Part of a small language model's weights: 7 heads of 64, vocabulary 9343.
Each number is 200 + 40 x the weight over its row's rms, rounded and kept within 0 to 999. Layers, rows and columns count from 0. The size before them is the row's rms in percent of the matrix's.

# layer 3 MLP up, 2240x448, rms 0.193, rows 1527-1541, columns 0-111
099,249,175,180,230,119,189,219,166,252,233,188,198,256,125,147,215,147,143,185,220,226,274,243,278,211,229,151,218,219,175,214,192,180,246,219,146,217,156,222,175,263,159,211,203,222,197,244,183,187,217,146,158,191,207,264,174,108,103,131,218,212,174,112,259,240,194,156,205,213,143,203,172,188,222,207,229,224,146,211,222,242,235,217,164,178,189,232,263,198,162,237,291,238,209,234,166,191,297,188,239,209,180,189,128,145,162,184,170,241,204,176,185
100,212,189,152,230,157,179,202,177,238,177,196,225,156,169,296,207,172,165,181,174,164,221,132,197,142,173,208,246,242,215,160,201,213,235,166,294,168,173,192,261,147,207,248,223,165,230,206,212,194,261,150,240,223,180,228,169,180,209,175,254,193,210,96,184,218,156,212,130,230,285,200,181,194,231,178,172,285,183,165,220,167,182,186,137,159,182,239,254,171,190,225,222,138,148,257,132,150,223,221,168,137,180,155,183,196,253,292,186,210,240,226,246
099,221,188,280,160,163,213,240,164,184,183,278,115,137,193,162,206,199,235,147,232,226,264,217,245,169,191,155,197,243,201,192,223,157,150,95,202,236,241,225,173,172,126,218,223,231,234,155,256,178,239,204,227,211,234,229,255,209,226,255,179,261,208,256,201,193,173,201,213,152,221,147,247,227,274,171,211,213,121,155,207,253,184,191,218,237,171,265,221,154,294,210,116,217,229,201,168,214,206,91,184,212,224,228,205,166,264,215,222,148,181,207,192
097,218,203,227,189,260,215,228,182,168,184,131,157,229,199,186,228,197,194,236,219,207,175,139,188,193,258,154,135,234,104,208,139,120,207,222,215,243,277,221,175,206,238,190,185,98,131,235,279,189,221,141,188,162,222,198,172,179,235,178,205,214,218,199,168,259,193,197,220,227,223,177,233,234,232,216,248,177,121,151,166,184,192,188,168,199,115,239,157,146,160,236,238,198,224,223,213,244,240,203,274,192,215,279,165,197,150,216,176,262,207,153,218
099,198,247,175,202,156,218,186,169,168,208,144,251,173,245,224,193,200,224,209,221,172,196,215,185,168,140,154,258,172,130,187,211,250,219,151,141,161,198,200,206,241,255,325,192,178,130,277,145,195,219,165,230,301,193,237,149,220,250,116,172,221,239,203,222,223,230,208,220,214,204,132,213,187,255,208,254,194,144,206,258,161,252,229,197,196,189,201,149,179,131,271,190,199,198,206,178,83,210,152,216,199,191,207,118,256,265,204,197,165,203,228,152
113,177,235,169,141,250,144,177,225,159,196,192,291,225,209,222,174,223,172,253,214,193,223,220,218,208,268,266,199,215,195,211,158,193,217,173,138,287,191,223,269,192,167,215,128,331,192,220,134,196,209,108,189,259,244,221,187,153,117,138,200,222,227,242,180,191,138,230,239,132,199,196,190,247,247,172,292,160,221,205,208,200,209,244,192,209,176,133,269,155,209,216,277,198,227,231,173,258,175,170,173,150,182,208,164,179,206,237,214,181,137,198,182
105,215,189,241,231,225,274,197,189,168,191,145,206,194,225,231,158,161,199,150,197,258,192,146,181,206,203,267,243,203,273,189,187,220,150,198,299,100,162,197,266,170,191,180,205,171,202,249,206,148,231,238,205,220,197,232,228,208,149,111,138,223,317,216,169,208,274,176,223,227,200,220,206,237,240,271,188,199,157,169,123,245,215,263,255,265,213,131,219,238,220,164,132,219,190,165,236,218,179,215,189,229,136,157,173,226,232,229,132,209,179,188,181
098,264,225,199,177,250,194,269,254,152,258,182,131,201,213,207,225,217,173,280,186,177,157,89,201,207,218,190,194,183,269,166,170,176,213,252,195,199,206,226,227,202,183,130,226,206,228,180,114,210,190,263,158,142,185,172,168,272,228,266,212,162,203,184,222,200,287,244,223,170,251,223,123,212,295,184,228,209,247,202,218,202,206,235,193,274,270,258,228,227,167,215,159,231,209,180,180,215,252,203,146,165,211,178,189,210,157,148,233,189,187,123,177
107,154,301,190,229,220,214,153,207,160,127,220,169,201,214,184,157,190,233,194,197,190,213,147,156,229,219,163,257,126,227,130,188,248,231,302,263,170,234,178,170,292,236,216,225,149,275,131,203,193,106,218,152,230,185,218,189,225,234,186,227,249,174,245,180,161,167,228,198,228,192,217,240,134,172,201,187,222,295,243,218,191,174,229,251,258,116,203,171,289,225,132,182,164,230,160,186,204,196,237,164,147,202,141,240,163,182,113,194,239,201,301,219
098,182,138,214,136,238,287,125,177,220,231,191,162,234,195,256,189,126,154,158,209,200,250,176,211,142,239,205,201,165,224,146,218,227,289,219,176,279,257,235,190,213,252,246,176,239,251,106,180,130,219,174,242,129,192,217,158,206,225,220,154,198,199,153,288,222,238,168,200,199,242,219,214,200,144,142,234,210,194,165,169,206,157,162,215,126,181,162,227,142,94,254,167,187,204,185,146,163,147,221,287,195,235,149,188,122,238,176,173,246,177,104,220
095,197,152,233,222,218,212,175,174,233,189,170,127,142,166,129,252,257,186,268,270,199,215,158,208,221,126,261,261,143,246,168,215,210,166,205,193,180,183,229,255,217,140,285,167,173,168,260,208,205,171,226,213,214,248,233,162,152,169,192,199,199,211,138,189,169,220,151,265,183,178,155,170,239,190,245,190,186,200,273,206,172,180,247,287,225,206,223,214,174,218,235,178,237,148,199,152,233,229,206,249,166,175,241,276,146,270,163,201,195,234,174,182
104,253,196,171,195,302,253,153,251,256,172,181,198,249,245,198,143,161,154,224,170,194,149,250,234,116,164,133,208,178,203,193,173,178,204,217,239,157,217,150,204,143,246,253,169,166,230,144,244,146,224,207,176,201,291,207,272,198,229,262,162,131,196,224,200,220,199,217,171,265,194,165,233,263,217,295,106,161,215,165,110,213,204,151,173,153,203,175,141,243,259,234,253,294,188,208,206,165,232,170,195,238,273,147,170,285,168,238,226,205,271,171,229
100,205,213,156,186,163,219,246,221,212,146,148,213,139,165,244,210,181,278,237,196,221,233,210,297,162,263,232,219,207,157,201,254,118,161,197,211,303,242,133,133,235,169,216,145,225,173,247,157,186,140,215,219,212,192,184,238,211,96,121,261,156,277,233,220,254,200,196,235,168,248,241,180,256,150,219,252,214,153,156,230,223,180,107,163,226,191,209,246,185,139,238,245,230,171,225,212,210,236,183,164,64,236,214,132,119,264,188,164,298,205,162,172
097,177,228,254,191,205,215,215,150,158,265,208,209,235,112,277,228,167,285,194,195,267,162,196,180,234,140,207,252,261,199,146,190,181,170,272,129,270,188,186,189,147,184,154,187,185,200,166,248,108,140,220,219,185,249,111,223,208,216,136,176,180,229,176,233,201,208,173,193,201,149,219,264,153,216,193,217,198,165,169,208,257,298,170,169,183,159,138,245,256,221,253,216,241,211,177,187,191,226,212,224,193,182,229,213,239,158,177,187,186,205,233,205
100,189,133,192,274,234,271,214,150,249,254,210,200,119,222,153,234,189,142,255,141,110,200,110,246,220,272,195,229,117,240,158,270,252,216,277,241,228,160,156,214,198,163,210,223,185,103,174,222,238,214,134,210,222,215,186,141,193,238,259,221,230,221,183,228,250,181,175,240,203,205,189,70,287,192,222,204,207,194,185,169,161,191,207,204,160,169,199,154,213,271,122,198,185,168,203,163,219,207,167,192,206,270,241,221,197,230,212,225,180,265,284,149
# layer 3 MLP down (transposed), 2240x448, rms 0.131, rows 1527-1540, columns 0-111
102,206,269,184,180,205,159,260,272,170,243,170,185,170,250,254,180,194,219,196,206,180,218,233,251,143,169,182,226,221,203,203,222,195,229,262,167,193,185,250,216,160,202,211,184,202,185,239,196,210,188,261,152,190,192,310,259,182,181,203,227,151,108,122,177,255,196,150,261,142,223,271,157,245,190,241,216,216,210,194,226,180,204,245,246,203,252,223,202,190,175,163,222,120,260,195,141,227,267,193,183,228,164,164,269,150,239,155,215,274,135,173,113
098,215,200,157,326,211,197,266,147,220,156,201,200,130,191,201,193,258,173,157,216,204,255,194,217,146,199,143,209,196,223,261,193,224,151,202,270,134,121,226,247,222,240,219,179,206,218,199,169,199,167,247,247,233,162,196,257,209,195,188,218,175,143,132,239,240,252,218,213,281,153,225,223,186,289,207,250,226,213,157,154,161,169,230,157,187,192,138,222,143,73,210,231,213,163,299,183,207,227,148,209,175,240,201,191,200,216,233,226,174,210,129,210
097,215,205,204,171,196,180,183,236,193,235,181,166,145,160,211,204,224,164,181,211,205,189,207,218,238,201,196,183,254,227,192,179,49,230,153,243,166,190,243,225,186,195,212,251,294,263,126,236,234,176,136,195,171,207,215,241,202,203,216,123,181,230,147,166,244,199,227,221,220,183,121,166,106,239,244,226,161,158,155,267,192,238,174,276,168,205,259,291,123,264,193,246,180,164,230,242,209,174,120,224,183,217,186,168,181,200,200,253,195,134,138,222
097,126,183,210,283,227,252,168,155,180,289,224,205,212,216,214,208,194,204,207,202,231,189,233,210,193,223,191,223,181,179,230,235,279,252,223,232,153,259,241,168,125,173,189,231,215,163,210,243,175,147,152,206,196,197,139,165,166,227,263,239,201,154,230,218,194,180,274,225,189,212,160,190,212,191,226,253,149,198,204,196,205,232,205,145,160,211,148,171,231,211,200,179,178,221,236,143,164,201,247,235,175,306,218,164,224,268,196,185,232,201,112,247
095,175,262,224,218,202,165,193,181,182,241,139,185,246,210,205,171,264,207,266,116,182,311,179,149,229,219,163,203,163,168,120,236,251,130,193,247,149,201,242,141,156,172,228,212,209,208,151,144,124,199,220,142,200,165,226,198,107,123,217,191,236,205,247,137,194,277,176,181,158,182,222,235,183,179,187,262,221,138,224,185,192,189,210,195,183,113,250,188,120,243,183,241,172,198,166,171,218,209,200,129,203,208,231,257,108,168,131,159,186,224,266,190
118,178,249,190,198,174,204,152,196,212,218,222,254,238,209,179,142,154,188,255,174,227,165,206,156,238,220,227,272,181,116,151,173,119,253,145,145,184,181,141,186,183,289,186,151,194,218,135,194,173,237,202,223,199,250,197,288,214,185,197,189,236,263,193,267,161,201,263,191,184,232,204,220,223,214,201,214,201,256,148,214,211,206,148,150,244,109,220,180,274,198,212,187,190,264,194,224,186,172,188,200,232,267,232,128,188,233,167,207,177,202,194,208
102,200,211,234,164,169,195,263,184,194,243,169,287,164,200,149,172,204,219,214,156,192,218,223,239,166,205,207,169,246,187,247,143,83,247,162,174,275,198,206,254,206,131,153,142,186,185,137,240,187,179,221,243,207,161,239,153,246,245,202,321,255,200,217,251,265,132,195,205,219,170,188,222,148,249,142,276,240,181,224,228,238,250,103,165,186,170,267,175,175,206,228,196,200,144,233,140,124,223,287,162,195,214,184,164,224,154,218,147,232,247,172,229
109,222,147,207,214,228,114,145,148,181,290,244,184,134,144,237,235,244,131,276,138,209,261,137,188,249,245,206,202,211,160,183,228,157,236,244,150,227,151,188,205,173,265,137,214,287,216,197,137,151,227,273,148,166,240,186,220,177,127,263,248,224,201,240,160,181,253,224,247,227,262,251,203,282,184,200,229,208,189,199,199,182,229,233,178,222,253,242,208,265,302,226,227,248,242,181,175,151,258,256,143,172,213,188,202,205,176,219,173,189,124,177,169
106,229,220,172,230,208,233,176,212,197,226,274,260,193,198,231,186,160,253,182,194,159,289,214,264,242,182,183,218,185,153,212,216,204,179,144,268,178,289,194,178,168,237,206,202,249,174,233,178,183,224,194,197,198,207,171,232,252,269,234,241,251,151,132,181,177,241,133,230,218,211,226,228,183,241,130,206,191,207,262,247,269,241,209,267,175,259,242,233,215,260,102,259,283,229,264,235,178,205,207,234,114,267,169,214,135,167,271,166,146,187,165,201
106,166,137,186,191,208,271,147,112,186,288,261,171,187,155,159,210,166,185,254,219,185,173,162,214,180,228,244,176,163,199,72,166,259,207,271,219,225,236,169,174,158,239,247,184,219,135,188,283,118,188,178,241,183,200,215,259,237,251,226,183,236,232,211,255,245,236,205,203,223,181,199,203,240,243,173,218,183,204,195,266,219,226,207,108,137,203,198,159,262,155,255,197,168,188,220,155,181,216,222,187,195,164,209,322,124,198,175,213,193,165,165,204
089,166,179,172,198,206,220,141,247,276,198,154,145,168,272,189,223,240,148,198,228,124,186,225,261,100,204,127,224,262,212,182,184,252,174,215,159,171,215,164,216,230,163,188,168,177,155,182,206,192,188,193,236,156,283,167,175,133,185,211,174,174,264,194,188,199,264,140,229,228,220,222,141,243,207,192,218,157,319,280,167,185,214,230,180,228,149,222,221,202,184,188,205,117,158,218,155,218,165,187,206,199,198,207,249,189,213,220,221,232,174,150,159
101,125,237,232,217,152,193,174,203,138,144,223,246,223,233,161,250,247,258,192,146,211,227,185,180,290,229,222,167,190,210,189,266,159,223,220,210,193,197,214,138,206,229,217,243,203,239,127,203,206,154,162,210,235,129,272,178,189,152,243,174,137,192,205,152,150,208,219,229,163,266,189,178,172,269,226,197,310,142,189,213,232,230,187,291,263,203,203,229,121,167,232,164,94,226,155,188,178,166,214,179,192,225,198,184,129,202,190,220,150,207,187,188
105,155,220,135,182,256,283,228,270,158,125,227,252,210,230,149,190,165,201,194,121,187,122,207,225,187,208,127,208,243,190,163,138,233,147,161,221,250,215,204,133,231,180,182,130,223,226,227,219,276,197,193,197,167,257,140,247,156,249,209,256,211,199,185,174,223,187,126,212,175,172,148,258,161,123,233,203,102,166,233,175,223,194,197,211,193,169,252,203,232,202,192,183,193,233,266,206,143,162,216,224,209,192,212,163,221,211,234,222,175,164,136,237
095,179,197,252,219,222,189,177,176,146,230,250,219,220,224,236,198,171,262,181,215,252,225,240,112,208,152,242,281,132,166,257,264,194,237,282,203,209,245,166,231,165,97,208,190,218,161,209,147,241,200,216,170,155,165,107,201,193,205,150,170,206,159,158,227,217,165,222,167,159,178,146,187,235,208,246,211,213,173,196,112,174,240,134,224,163,153,226,186,175,247,171,222,162,224,193,162,247,207,199,181,199,174,154,151,285,221,153,202,165,261,237,189